Weights of a small transformer language model: no biases in attention or MLP.
Each number is 500 + 40 x the weight over its row's rms, rounded and kept within 0 to 999. Layers, rows and columns count from 0. Numbers have three digits each. The size before them is the row's rms in percent of the matrix's.

# layer 4 MLP up, 2048x512, rms 0.128, rows 1437-1543, columns 448-511
094:488564547506430466474548478535477468535523515480439542529457496509428539534465480558449516445555442472561545528556467438523512572472544517511479556548567449515488476414468447479460500421508502
101:438541469548471504563458526516539452562487481458485500490501393545449465527453512507468482485457549474481510485459538478429485512491448501473515562494436472526504381487518544522527568451585529
094:464509443510495506467554556511506507522498549492428556520499521521501465512459501471496508538496449494515465477459534462496490511503461487438511458469517424486492513487516467453467498469570524
090:507497450470472484487474478484532537540455432579510536529511508508520457538503491451496514412477552479478508540476472500512575536472485551470509504481517489536481489533509470537482490549526447
094:469459535466436475471490497449532484566505518570525548493511482586477502511474463480455520539530486571519501524473567509467479457495499500513503497520541509502505514563436496493485509459497571
117:477494515535489535468489465535465525478430504492488510541564515488577522575493498594493529520513479477472531469545475526473498493464452508602479470459523513479447518451454501436484420550540529
089:507462508455500528523470435495540546518565518495516426486502547469488488522480532521437519582501490472569496474508499457520514517551546567512501528505487497510544457515493534621560497434474449
092:505409527528524555500482548496468532581533426523444497471449615516544516512461395565504517534556508467428551546580549536544466492482614504510485505528474474530444463530523515448589460476565524
106:402498484534547504527517566490511442434523495524491533440507505472522524458526501492431439467471486487481567501546417501431528476550517506461441406541492504529482474494568560502466495491490461
102:447477540491480550483516490466479435446497505476483504575477406469461492490488552536529457575541545618586474484489552506482434509526567432507529535494565522467519488536482563429489527538535513
094:523556525540487472468497574526502554448411408458537543500516478466510453542529511513451497429464446488548556535418568552556524437592493490501497477521386510499462527432492539480570491443537525
097:578515429432513504496428544511541531540461549513440489482469555519571515458576498495483509457525477504441483491509504583530589611536497508541488550494537489594522475485470436462545493555420542
094:495469457562512437484456519471475493431519439500545447597538423514571498471545504468491439453451506507538512474520456512533488504493496515476525473531430485488532481494454458491533500505513510
096:570476476457518480459496569503501484550474533499465553536505473466555404502553476494451572496443534483468512486552542511506473535495519464545494503512457450548551522557530473480461526572513437
098:503557482564438512489528485551533431500513480506479484448419525564444478473440491534547447470483494481581406512486455545431520504493524447480527589578494531521609550430423542556527481508491503
105:471503463478495489480531531444405494537539537556559546500493484501489490420398487577537501429485506485424483458580564496550528514474428597496512536509522417505468531496430418446439528459507568
108:466550480490412480475479454527503474452496516471407496506548516560474525428478528468539561503562546504542477543566487504589459504522501516484498538524530488525475484519594422487541617489512458
098:555499420502532546480517423403461540498537435521517470477511500465488530498473558426508473445500484549402520472549527532525530519478450544482525508539446402515508530456509480480520498483545493
110:435455462457462448484486448507514554520515448439543534516449556477501559504503544397427459543482542509476550458474548538498461485433556531461413561513463474493486493549451491462443472464530508
089:571465525487563465495571555491417434546530517585492440521489464424502498523449501445480559461462522527524489489493505499486536470452524505456467516569470470544478399535500521493542474461551575
095:505528471494501530469509472572524518523449575495517537541515500480514459476521499466414506468544541513512477482503543518551471437548477532524575508542409503544595554506499533423488536486520499
089:534540514511521464488496451549543459531577549495529425521521486516543487502500536575417520474444513439528483498508523506451612535574536503453512568540587540507571507482437542483519464501448452
095:526496548504509530571498510467441427430415471521493486488491412479456491459441515506508490473514465447545546528493473514418473586547473468527459502566505450539466526505492485519462507505485484
089:470505486604473424497513531518526507473534547501506407546522520508541548487487460496495464484439486519537579451514481539472546496471418490463529492539488484480479518504476415472483519480491543
097:539492554564536448534542534508488504482486461480479498561402566434535508565485463552550533508508492562567543427508559497465477503503507482577500474488538457516483580573554451482446496407547544
108:445432545528458456456476414452552528491462430508445543455523457513485460431523443535476513466534487433525418541481556531503487556507461477430539529398465454516484487470469506451497530451420508
096:448510495521430453505540496489494514473484404523485514531473550428544439457481464500499520564397499464538461496485509504520468522468481432445452544553465512563445502503527531495497480463494507
091:502426529512504517545476529473532461485504440431423511434483529438547517505497504478480546470482548505479503527531494494418496447482429492545435593508512463492495495500544480499510529445547445
092:548504490471480573542426545505535472512519477457393552521452481475557494433507515530478486542501496520466507492523466529482548595474494529529508591473462493444436441549455512529481489535510470
101:492559446507521501431451488541528488535538402577486525515550527559468481514451496497479434543559478506487565504546509523495591461456409498526520498558508429437415516518458490489513512520440507
110:527523529449426475535490527459466478502433509532473542488485501476507539428583507518497489562439502441510498448525394529463466482434488478464469550548449422473474482572533473468525514571472490
104:548536447478496455480472586485513436465499587499532498515503560519414462475481457550542530471526475538542506532518547570481396455532476467529582571509500486546523469467478496518467580575488486
101:489560550511496442501458543573518441541520535541421498558448467555486436505459525521415479483484516436489460540454547477581558468485504532501521513492523544481464495529486505545487531497524530
096:494533478468533521482485473537531471521530487488494527493447436502532477488454511581433469420523414541481557520480440563491476498527496470501475506479556532533435533558545518494510486559530529
096:454431519542435528488449564558564521401481530585444514417489556523475478466430451552565488543472491477461473458494493470584462401548559625476430525521507439527470500458443459528514538521464514
099:480474456507534494450515563461514515548552511483446468488529538547589445493572440462459489447511505524474497533536572591506500499540552542481529546537515507444500477490482476480529540500531523
098:467484410504480461548469522464513460491530472489475484514526572527495448471521491537544478466551551482411501553537398472442413512552465517523563424515500548479508514558478446489543551513489497
093:493443437530465520459538544489537495438515447568534618495445609545469481428547473445415436412467459510559499479562448499426564415552492509556412480500474507549480434469544553419464415448530592
099:539415494482498562505560481461438452486456529484491497469514582455475440527510447503576493509470463416491497500528518496480518432528453461483495504590551477470550541492421539445537526460478437
111:477549495416495511537497505581418499498483419523437514481437546413575450497485540503505528526437464557520502459511555483443509449473499501444521457520522577491471492456483538533445560533487523
094:468567504462499506514546558492527586506450502569511482509492587479491512486456448501541555478513519490560542460557598501472530514483458467436442428465508520492465569567510496494413497542512473
091:521518424510469418453554505496514454567526502488555449513461398518503505612531577507529522544522590453466496504537485466466452520553564486488462508448520528468552537520488503473505537510539599
102:523495555468465503518562470516446474488473494516512470527547478530584521565493515464481481541443460468558529484526559499550477519425540488512475409540550515495448506485510543440507369563503524
115:512510438491464476490453485460507537529497551458475459514541485536504540457498536463495482502469469430476467420527488462466499540503524473504471407573525485551431529472482441516500489563523439
102:468511472511553543489533498500443506518456512470434515463495528483505477529451495482549550515470546475534513489504537449483476535506505508478525483543482491580495529434521507521507506474543526
119:475460465487474393508507516512527532495495507450494557440448509542508466531572470509462455514470590505530513511519532506532489552491478558457450526484498501537489547530516557501468443424480530
092:482509484503471520449535499475506500497511539510494485460508483494477534465475470532461522467419535565562456482538486456483516505523486470452512579509439534466502394541572526522506519475476523
098:538503526415442492546552515481521484523544401482561579500547466456527471532541464523543525488513551491598472504501494563521404510562547453451449471505541581500433460454581542547455558470478448
095:471568422535445519497500525462511458522444490473416562503511547486519506511480529524417459545463486506511460468558530489523520552469513474459532555508491441532542510490484535537526496495429553
092:549494521514478472433510467557562519603522576574483467558498474466552529517518507500512484513497567574450485457513503502415477537487538560461489446488537478554507473530516496538472510508502444
092:520610379573530436489468482590442486417547486509466449525500467453542508531455510559548489568554439564583448486477547446453517499522488429508522507505544479492558520495567508505416519534623522
087:489430452478508533565536505478542466465533557544544503446537565467584426438504575521445499483530540485462471515517421481469487527517505507505522521416549532462552449525552449539530531524437538
088:416466467504449553494459476496511485468603485527453471465455493463518470552541450499467517470589554481493508473462538471531518524540493442502481467451500512580555525504461523464528585499466430
083:560515491465505538529462450547505496434489496509433456527562494487499450500472479536488503448517521557482457450538484531536442512459478490469467510504498484543507431501486497494528468486501459
091:545489484512536511554557508502533530479504551461531596454512523548565519468536502538554479514503537482449500527520474470496531459556409540565537481460523543516462536519444540490390467641428562
095:501436505452432415462484513524501483526558511578503512456509492531534508540441524575511476494509597525470436503520506557465460519548587454603491433457458533463515486449504469549523520487429513
109:471528534550454525522452442526503545553498494554582569468498495459511455451572468470534495430488538499501449521471493556516491458573501502435475444441477510541505533549516482494431488515453443
104:502502482553489501555474550471461465486525517491486550602513544576523539496523566460533472481518506471467486502456544454463553518536529475506419499525482488495483490516465503461498526540525539
096:502554543492487452479491475620529528575513494517459476510542440513523489444532513499478496493506489474476480488512462532475490540543545473505451423501544532431490521487549480526462462485507518
094:531541573542516563427488502536510612468506538549501512551530494466494526539428451460443469450495557464477482491509512505482522508466393478485572439512489563513517513572448492487442517496511474
105:509516584456438546473473506504506483502575492503505498504531419551419501464460519461534472511514522528495509479444551384494553479518494474538492562467495518462494508400498445468503526450509489
102:509572546525502448448534475515492394486452499478442527503513422521500569519506506569514481490456529519517491467501571463494553552550557499408540517510532500480529501562583442513539454514534543
094:482575436470525518511515409505473516495585495505505500428509571504498510442469481483531505554565475450578412505514526497484522502497487539530530481525558485430535494535447520494421505511526434
085:453523493489491421514473583565523555531420471556450469498556549571426523418486466514478496444522507560487457523597509431484413522456506496467479549428475570523512509515459548580524464436518499
109:516439494531465559483506554495487494516475501526471561483531431477466531461472499460488483491448496564463540462497490516464417495526523535413550472508557503470501439586425510427505542464548451
105:531509535466451512545510501578510528513418515534559445561559529525637507507501505478472496464472506530484464507450511527523493581551482484497507440555505498530490534530572501427547491560481522
104:565534527434464520462572521488556521494538582468523535499590562487506539552559561496484515550534550551495482510440477465474431475575507494514557533443488466533518488518492552511509499516529533
099:510501526484439477511458489440470471475462517553468503524476537537427505532454477419561508537431544506438489476466475535482435542494491447555439560484498508498481443521523535492562502543465453
095:566484494568549521596385510500549446565453483557538508496578534495520504493512468499497485459516502461504478507439456567495558470460534552455485506557504501473471487512503512523492518456516443
100:506477495489504490497521485495509479482521482574504503521511514434470519556513524550551438535412573471466503516485603504464524470523469544553497565527513476462569446472443505481448446519478485
101:503490550467483425613458494521498445499493519448492471520476480479512553586554535482459547471509489388485487510537481511446469523547518485392530504562452528515450537548479472438517490572540531
102:546502491541472526485451473475561559530472510551496462457500503533493512558531527440503455551470546503458465528447499519581561523439413516542578442501547517548461505505537516460483419532447485
100:484486449540505455539441550420473498467480497510588531516386545505507520590413450529497482499493553516560546483436447486516419520474444501538467512599540478519440485485519497500497509565513546
103:490483444464501555515494475486478461498495526483529495539461525498493552493526471454530520371475519487490493452495515464474448502413481490476554503510465468540522508488462497477531586515505491
095:479547452468488521612514455456496492497537500536460473457487520522474518431555597543433492578542475480504503490512486552457564483458442545532489465477445522536436495530534514511546421507452536
098:465490559437521475542533461508537551435473479496566510492472482514501534509441524505472539422475488525484500411448511478584479468487513498524452549514492460447515474536550517489483465461501483
110:501535477499471515541460551457455434483520467533590498490502469530513516457497494474501510449515535454526489501553511528483504442591522510454506477438487508574467546521569549512524489457518495
101:549495481494533509474452618473514531429487563557509477442484510516510538471524468488454537489509416556444459576471457449491523607542458526499485493483434536558522532575484443503477485493491511
093:478468581560458517468540546445535536488486478610501469516446518412581508452471530473463502555529566512520525493522503492456514517500583525486501533439518501578481520567483469518534528478507545
091:450526532529551566502468542521554419585489460475468454480524555502539591532519551516494558511514487474428492520488497465507493543479571482498499463500446550485528536492503480520507467551498544
110:505477501426506406573501487535474467532522448542482534457607464537512419482530508547522460476468566547492444459526543470447500427474509556479469462609508526540486526576529472487487539482591523
099:478512444516474467546450466469533483455518474577512607500556534502573550507597503504506461554423485490485465446431455539473445511554448548553518457434547576510557527506547528494511461556504462
110:420402507479491449524505472533518419526440521503474523526482557491515480450524556527486496527486554594525590427521507445465471544482462534462458475484495558522413502617561529489445482520477496
138:502463503467548425482473498527490492454559480513539505486558489569498548472542474569488516513510484531489434453512522525413578502473489483530497512491409484516480498534525513525527496493518430
097:418517475551531530506481470522508515543465467530434522498503613502471529472502578515477469521478561463453472542443534446498503492446582448490535525498473466485544505444535528448482513437424546
117:547491445521461467428474451497538538452471427421532470524577507468476531531455540421529468535439465541517479470513480464429458576522467566571490445474547492581499488472491541499395420481509432
116:558588492480469530597467543514523524539561396455509492500560474553590486477509540587450484524517525472494501516443467495488509464383530467557511485514543484483469473531497441481541459471498515
102:460551475515472510518474538585519482506493494526572554514467498509502448423573444535551469576434513529480428481541523417574496460456510560403450512482436508498554485575502578437528441479509507
103:472498475520535487523447473566504477576506524440540507482494512521481465549467471475457527451500520537475605487492447537516538476491482385516455547473458528544505492535483497532501551519477457
094:506493462560467492501565530495499540488517485485487522476508466515520548520538546579556515526553498476511521542512451514495473495481418459514509451520509472532463473446534502436562499474500411
111:421508486463509437519549499465441489450459515560392496484508531522522483469528469512484516516490487434493535489453532434524473515528490474527542493506536466545497519508509498474469555529433497
114:477455456461456488485510550514567584494529537460424494441545518539564549476529539493490460507537493496484528496519431556471426505497497440440519566544491467491491498508489509539564526559484485
094:438575472476498496498491576535486543580512553515448471465504534492489507485546492507484486587460455513547535518477504489451438470512467480468522481489457493528469411547553498554536483523512426
110:498544433596532477545470515485555546474533528512502542467528548558472496508501456463472457515538459511518529473516564520528515478465547462509536490584489512508458526509482515521492535518550506
104:478509474558464504506555547571507545535499515469502522544532494509499491479575574501357496477506504507496474550466545492486420419521551556481499462556488484466506437489518432419488574530515508
094:532515563510543426483514618447482551508547503478511438507480489461535443522468473446494483464531516518485461512524508513505516518565469480515491481481572518504468457472505574410456550449423465
093:519536480532492477473346556524491447494490556517509466472492572529477561531504509536497452475457432463561491533428548578519426549453493449576479470507441512496470452474429472503531447551534585
101:563496477523517557522461522511555529518471515569525384443568508442450524579418453457463493518489470533479502502474535465508575485525524523481509491570502554551468453457442462524591508441545515
107:468484459481460543546532471555572437536549458513464535510540513481491539548509499488421493469580459473457477577472555491494544453448503460496581556472514554520510454462483453481564462465512466
100:565506494494565465473375456551429569511531540532453465478466580490595480514482506518485459499517485532430451525493580515495554476532541483480472475530517530525423523502527528529523553514490493
093:408473434509461519538541560518496427441490434524484503462506465540519565498415518487537484520532545472499554513427493520509484480531440563519483454543456567497475500463533429588513509533589477
094:473428528423439525474539525535486511514491469501507510507439500500497518472530495548429480461529504493588499495509512562469520560557482585491413534495574493535536444502512453435459516446506517
100:554489529467515473524518510514496477510488540517502538528494609458519489529525475478582497447495448481527501509503457535527493519510477590454513461473431475522455513530405495510565439519559525
099:498478482464465483512504438480545552465523550509480524512526457496466618429514426462480359488507470485461497516537508570450448502515499499514462452453512498544563563398460478539436517464526454
096:537468563564522448524520489565530530514489505493563547535509490549477483431499518524539517529483476596496520454512467490466412488493482545454458513487412499470541550523508588533462469512499580
107:538468506435477502532514471531482539516508523479511532507543511486521474500504564495506502560456465507426543464570513505516528491564470467460536496444465491466450557498520497477426520505508483
107:423466550474534467438575443536471544461504453413481557522488525511519462522419488559453516527475460520527555531485480483453444520519474522537541521450512564549509524518438487425386540485538494
# layer 4 MLP down (transposed), 2048x512, rms 0.0332, rows 1437-1543, columns 448-511
100:561499558529551534490481525556482523488455468533522514455448573515498451551567473477440499509510498480473428522472561525467492479429437451523517470520481506468484395497477555490516483466455445
098:515533481473469470458450485434474539500425485578457482514451532510432458493596518546474524486496471563500488579508530536533474504500492464505432474469545501517547571471525503537554465456498501
095:495503459581455518488536436519498515513531465416500514529530543496500555482496518521478468463534552450510504452465515448464533483515515520477480439507460495507572475456497499480545408541537447
092:545492474493457463545522439411471541520474505524472483563507531479479573580457451524501457520494449488549513541479431438541488528524566457533401409492524483536495550450465488502494468553415488
095:425524480508491588500479481489550440485495519540552426518515487443417484421503430498525476443537483520488459485531495550505544498456509501524511512438450536466457453537549492506490567442547491
124:507513433576486436482525449558525521501538497482546603507523473493530503482489512518521596440520458489481507534468533453393509536480533541556388591488546437415547484547457571498519575533477490
099:442542493462537508451510489573534443428451500541522576586489532501525516489520392437510521494489550524452470412448509493542513464470512543511444496517458536475465483495509526479477542461463501
098:563577399490474530458515565458433616452422483455531438475414553572470516467512506487496551469495567504430490569492470439620472486481474496451477471469481534546511457499511544506564537485493542
108:475496548500424551556454458502464482539490496553519383494476505556470535510542572527565515503497454504543501567488554488552457516485504537554569502497571476474541465523529491589502515450500394
095:487455577545504460448469497423406473513538461450474501480478432512534472466486569514460497534509439465467544524467460540511551526496493497458537478543583527467562449480428457450513491448445482
092:469480511486449528488441515519585453525498491460509522552402559488443431551501514427541562477511479466495522476504495517561459408508464560513524507455435495506501552497511516451498515465521520
099:525521480553549545561502503482497487485482503542449539514563504515460505514492448484576564504513492492543505491473494416510490515441517540464494458484434478467417556447476571540549517492476497
100:485482491494557527539499507538496472500530534457504579546512444519473491529497472510434545517503511526481519485414557508510507535564500556452530520536515472542482487500462501558506483423525524
100:402507490543516528525513501529439550497499590497588419514467491510501540540480492427507414537499493485545492451512560513501536477440510509457462454426503528461489484505553442461544485487459480
093:544501473504509553471543590532458523534491523437601534522490520470485544537461526523521515465539476613484542496420568533531525535544487474466501510469572478494519543504479462500574490452502577
098:516485502478422507538508519526579423485469456487497419460496508484511479523511469538473493453485466528559530506504484560470558517534474510488465449501508455523505446532539493547484497479489513
109:483539453426530470528437520513503527534541535478514427564505526484468523468566515501568536531554493515499515512525542479532480523458459457501463527508419505420434486498500462520510471507584583
099:539552537472460458563486497463502472555563464505505478512521550523462508483530529338488547529518422516541530604481540522467463485482527485467480490457446477545481575478511458505446504465426399
104:529431499491548508570523493505518552528530518568488433545547527473487457568515518472472551553531429533553554492565521531431510556479522439455520445563521556467475513509529531512409469495454472
092:489515548544523504416534538476495552487481508445467442454459511485451523504506481552413553485534557543434472519502526506451518565533472441519530497473566492520517436486499434506400488476476556
092:508512579432532514465489512541492561516518537515532547491592503416476485550498483528432490520540480505486484459545454459542475583549461602482528563516518473523485557491529469477466471412534497
090:472450523456550470503523557481477453529522529522464539476515520491533503500518519407492581483512561506511553511477529502559531510452481537505536501442468501474488433493525582450512494434415470
101:450449529483504560428518427481518512447534475493514517404484494466507480471478517494489469440539458580454509512465468494477486523451453509546570502437519489476556565480536474549463580447524543
100:516499512497503426464442462445537484464527533512462462454533496499507434471553467469494502462443517476425511527478523537497498508522489483444476532553462611518552520615568463462551501470512446
088:447523522506489507513483465570484519501444550581496625478567471475379559497482533453525478481529542529495547493601469528508532405507441548528525497487493509488492576466508499489464505533499510
112:473513525493487505488549435483470485515525462471537522484525521509425453489488523440519501455454506519517503620520529522503540476486471523507548563550515518521549445558495458459463430497504504
093:463475476458501554522410540524408468472531542449532549494419491512551485517507497464507511494556491440463441461531545464481543503555568471497500495457463392535469497449414470525514585507471464
087:549480560517487501523558580521522543460472512488531494475468518511512546502521503513543461443419455486481472533500498445499518498528471467474456393562558531499459516480511522522466510476560507
094:517474515462426465468512547526455544464488439535513536471477477445431543517484544493452483393537483495485480593502508499512501483485521577495465528522461535434496446494509503519458480451517531
106:510473505557554503453444475546523483456584463505536478554505445541547514482490450467509473514455525519427449515538516605517463580498526440451528504531473499463442514514482528486474473536538511
103:506568492485441530555487556538471440465468465463600543543492485512473516497489535470498484466464521549465522464521526525507512461508487456450461484502583602508573583505518485529518489468496471
101:506530531499470518434485494493455501495516484567504505476451504530495544486526516567418446530526508464453548512491491479472498534571488510424527420466555464522521458495511458501498515505540484
103:437425538559474550501446511463500496515447503521436514450578520476460484507547453539528511546512535487529484444502455479500534424508485485551496485489502518585546441450500541517539501445469484
096:495560535481482511494547518493502484533557505498493469438515526436487435522476524491440492467485507500424498523476425572476430427485497436469574475491503550437551495489495481544449516459537434
095:536572466540440421457440502480519557491567506414543502509532506529509566521456478427532535520484499469547566491503539535459524480487511468534555503462492511460509551502482589522402448524519553
102:499519472533460454481485535514545552449526513541571564472498458497499547463565522430490594506485438503489493500482465457524458472501523483583526501488522515487573489545510464478423452418463495
093:517521507500531472566452482546520460565499426538417426436514491477491466498501512519501509467513457475537508496457521482501607512512379550421500491482562535515484464480531481531475484469564485
091:522477541527512496382519497523503534513443477531502476564540443503503501492477401555558492520493562475554518533492510509571521553499497547452444531496413604474483545435486542511493502507539454
093:504432497551530538524537450535589488529526604516547467466509535511462522520484562508506622578555498565503442455516457561498459567501424535466508507522482526506437403535463537584489535500492541
119:550445546500457477482512429489528499537529505522517520572452538501544527502463449474470486446552535484550563530471588460470521430457529519448437532500516550478482542502454468406502535490489501
100:512503543537495489512470477535457441501528463504495485447534494526469481611503404508470469465553563559436445451420510471541448522516520549573502570515514536519537549572480527463529551478485540
082:477499494517459539422530524539491526506438494422583500476445488548497458473438448467501439483502417466481440542505479449522518503517481511549474495471532507558479590476558483516486459478447473
095:527467534556565563485511452497505508445469532495470438518469486475528493502509433550488502550496585473503505515559481440433487444554562594503508522409481527549535549531574530482527419460426439
121:466468546513496538536460572501483479447563495497592523509461485539450495522521455497517505572506559470551500572536548518476481476557514550517527478532536443472573536601535483536480435496414462
095:500507527513559567543434480476533475486495461513516531551444510546448511462513480542528415486511541450517484581472504501498454439504515448468474485493518537388467482503515467564464453574458473
123:473459448427586492454531483495477540473474499466491547565503526437449487531545454431572535511482540515482456466452533535534549591549456502566446539525454447427491445440486505533554462484512538
094:524488510536497523532507512469490471488490509454549559439475528504437534549494480437453499576454501442531391525541544450509488525524507554479490394506432523539449522518491491540470466482486476
101:508505485519594496547458534472431526510559506503498460459555490462472498574459485465471466505459488494424547479490527506489516520473497533427501545570578593501506435489518516489488513584445511
089:497561551503499470472457498495463487465437457548561519474401460512490536548503486532486508486493572536447452545508526461444470500444475522415552484462551449453531567443517477478495513485439423
099:406530536521432489457527519503486551461488445471573485472459447548516466540466509447434477471465594470466545471514445490501553526515500531519483491531480449496456500497480485453530423482460453
091:506413520545482529514531509494522497568459442549446530427544511450474527462495521453463490468512581481474533519544506585556518505486420504485516479449473506484466505449461454471474546548452472
089:509526485563375428427469543523509514484534431517549516458468469549460621528564453502480494538529556509512536531512455481534405530408583500468456491490436450543496520521505500424489540518497502
092:513487527539517486455555473489488446416529479511487477616518487508497478514465519512491432394447512468523490518583489516506565512526516568491522490517494474479461503567524467472497500547418504
080:494524557486471457503452494497496494444483509473545566523461475481417502515552532526474508513534499510455481591540538473546505446478497430540418507450527548554482462483510559463588461464519422
090:535488547517501509427511502506464511484550488522394524529477452447503460491497500563510462476449554473385519525566491532432571522479469463465458506466476535520451473471461479421506503443555435
093:519635469568486485511487471519520460466510459509589513434602485461540520500479565501469396489509506446457551457528514486481529458450429511539473493526501487521524542509450481507542513527514445
102:484461573503496520445510474544463504570461416489562532506506536525444508539459501513554529483518551565511524509507434472545523473517570518481568516509499528534470494539491500569499445486538486
095:550507480463491443517485526491508551509501464543492482516498502557443435561576509470469530546480432520467516497477491453561523469549473470559526474507432499479502568518482494504544538511521526
098:473543523471471503549452495456509498507452511449533453539491502519543528503474553475470437487556531481464520489486532448453549522487438391476488504446542456474494518475408553511483472452480539
096:480544517477502490540553518472550539526473499499501624486557538554592485455505498430534500594535478544480463493464472512505444406510425508403526481556479515458473485463511508462478485466530503
097:461492444484542447499459486465563417473542463504512475534384542548593494447498511560531491526497477459567451432501485491544455528544437489510423459429595530505539500457500521475569475447573445
099:472470543497527501509433498588464478466450574479477519502504545546469443485395540454571473529574418531578498589511453561518451430511457482451509500461470463439554522544453489510476487424535601
089:581498502525531520495440500530477551478509529468580524548445483605547466457499472530556548508436484460539496548565518438537499497451575515554454497545540439493508550445535421491488540518472526
089:460538553519483454482538441469478443465456501492479551472465528477414512455489481444495436506417422526472527526521508485513566489514495546499478552454570459549445467498611485480452461551504509
108:461500544496502550515537502555557455455455539538434526545497525465491455494548537467518504500468510528525511450529501544528443521471520459443580425516493479500551472446466533516440515500520507
107:527487465451464542498484468508510555473546494422496511488507491468531575556480521413493487512478483461484463531524486453493457462428497487542492570511471506440516552480459532442521458508503473
098:524523555455527445492533472521537496551541576521475485433404485507481433490519546464493453404498530426485490488450490553492532511473465568515481507463496461514564480462553480479485489486516514
098:552528566507489520488501466475494427439463496502477572510521517586483429518555542468538537504447459541526389488417480457525467478536527525539429510445551507504552492544524441494460457484494463
100:469521491546428496437562535515569499432558506463504507450460470474498479495446456579494504490496429516476523473491513440477487508525488469508444411416562515461433490488542496452529441446496492
094:464450543404515543453541456493476414539537559475487567484522487542476551492533504454468514493473513400479457528537493470518554439504512504450507438541504485479483510398521474534516507482513492
105:519493482480551579510512481454503454535507503483529466489560488475475498533448534446507479510531514424475560563494511450548508477589418522448499605486449610501458511518518565527443497436566521
100:484500534513527550447496496524549503551464442520479464525451539547545442514494521455530555516424503479508490503455460498535511484449509509502516434567575503532504543527486508500418485482540553
101:479540556525495493528445494491451551448504530419452494458458605527469467593528467511455496419418599454451511505450548443536466502465494510389510482470502491454468544497456487454433502516511541
092:494484553503421491493368428495484534487515468499492433474473610524524456431517450490552548446451423499520476585489457536483563434498466528485448549435556477559482549496487519456507572505486514
094:554503520546555549453478494471514474406518499477484506482442466506567505469531467465507509520453426503572527515508435404536511506499485508427540493514521511484469581443540526574556573504548482
092:578510493534466442524528504519514482486507576522538504500501466508543534515510443502491501509556519493469486476562503535433506541536461537492554462463523567539440512455512527537516441571543520
123:550529464499518525553476412453453540477556505445461511494513445492456577487488490489471525582498553473402536545445540441486488503508485531480493480503506503482501504551527562484476508510486549
101:541513535495433434514526456519562541560507497489492541516490512449450477489531466480456479512489516499410402429532542510517451461532495504391512483517532540445514558491500429454549534482479558
092:498472482498515556563494537463528478497464449511483571538434510490532582559448523458443457544509569517476538448488529471430495487520485500449487456466521482530459552476492503528504512504464522
093:525537515514493465574428486460460476459473535502497459489552530462491522499493477547552454491517531552594583522498540555508513468435492540486403469484498581495540467521529533421438534505530456
104:578468509508492563485513443498511510462507535514517567571461552468544530472488547551503446431522484451396502558513502506554515572511512478486524463448572566498436484441451475496583439491539474
103:555507556450497507420474521402541538488532489576451480477506550534431572521593526513486533480531439521483535500470508432449493489504518529463444483425522501487526610466587458441525542546450514
103:478462461532546484521495526454529546527548531462508442498546555554570450519536540518459407517537510548455485535526514401544539542506534541446468519502505476434476500504528521482505485486502500
162:535463492451505474459536481537547468494504453509498532477502487530498475430532482473495622476484465503524426564532561543438510517512507543460504445535467441520494579549508467540501441416530488
097:492472543451535400501502405436509489564421595500433486482492495451462541436491514541524548453570469488553473480523517491464446536532542488470423542453468500533498476501530450528411408456472506
119:570469450523465475511500472474548558543464476435521558501521462419426489553521488434520485537487505442549502500495494514507390578498485444479525553500479500505469526488471522475479462469507502
122:550508534566523529469507465579496461506497530468505397531523459502532487510480533483452536533466462539423458451559542554487448523495446557476538495438460453541520556529474522574433513500487551
097:493537477530479552531495565502498544478486519447466466548509493569464418510543472528492527425505477516516499448527452549486568411509559444515441389490482452443482531440451415526463516542509474
103:497453453473512505444509544530534509508553491491483482446538515530517616575553481507469554538473467514576428521469507488465536527487522493549541531421506496477540506513492503498577510533394508
099:537590480428504513502498494565465572477489522561524498496479531489464497522517513516466427553499485502433433431587545496434537523557481467473452519520494493424488459474491577531498398500464475
101:476489512567576446466533469466496476473457456497464484501514478477492436537483477499541537522458577469476530458456498525467427459503420477473478498493515449518475465486515484477518484505395567
111:439531428498517394501501555512495473546554469541484501533452466507488523539461455443453444542509472480498442450540532468503484493458417506564548487462521534463478515564482549445471431573504454
087:516490497476476457549503546428573488487474546524492454543450494494482455457458440458496485556599544546459431531561466569546487559563443519613516473494421500480505462520497492487522559458464489
099:496473505468484538473544502486522494461530529505454467471534480518479449523527556474509500481491525442504482530537470575452504632536499457517474489495518557502533495492496493562476525488420438
101:512518492445460509505488532520567463560456495465479543502520445510464492473507477474549512553481485503483520471549500532514502531364499509502542484449472465408480501469537445488446503520483522
095:509547554468525467534474527542538458455470476543531527487561596545539566456446501470438531468519490501512474537508468548371504505532499463491537500482545512448536565504439493455518539481537538
077:504521499500501551481496466495442505511364540508589574421457473488460536531478519484490513468527603462475465425506506463523509563494532475420502483531526553472490512467487500537494479467439503
105:488465487548538488494505528551444491459582543428507450506483527522428529536445518490574464531531484495560544569482593504517488412525522504472529465553519527481485495470568486538519543467446461
102:485499505495418535546480518598469509601531515575517509635528477447490543446501521519542532496458511497483466446500490561472493557491488489507544482492504522503462549499540598513489479449537551
102:492469499514525494492456510497449561518446522410513537503480527492495542536470549550549549466461513493473463445501456478494541517477465493514539517490443579474486400458510456368508543435526534
097:548566538469513414493526527526625430448451524616517499522460505481458531497552464502456527417553478469456541499481489456516459459556508457485397556576501463475534459535479448479479560478444449
092:484441455494502487446450434465524503514511417467473560423550516542506443490439454556482564470465523498468520485513508551479529463460454511487504448549499484494517420473483452527447491508473480
103:534476500524421509514523490573500472448532497482576435512493511468481492532537562497465526465514476467504482513501496523522487491533549544622546568534509466542455498482509563479441502512481427
099:442494450497485561438473516461522494522490410535500422551528493486520498441495515487509559514526558562522517503492441473495536485445459507560499478471566503544589483573527419515456512529543512
099:545440495551567420538523570508558443488517504491465567499489561494394537456482506544497478491459546505484495557521474525510499493525473557505432454501495476537452517560539473448495453433498473
102:445520462515509500555515496482507473514513500468456607533486499561416524543454508518473574492472499514455558548395522470550539494497477546449471544498532462489530435507538559505507457463544481
102:485508466537498469443517514482516507462513552545512577502459553589465423531504488448545456396509484518549527496527480484491523541445469485559497507500502513501485486533483484478504514506468525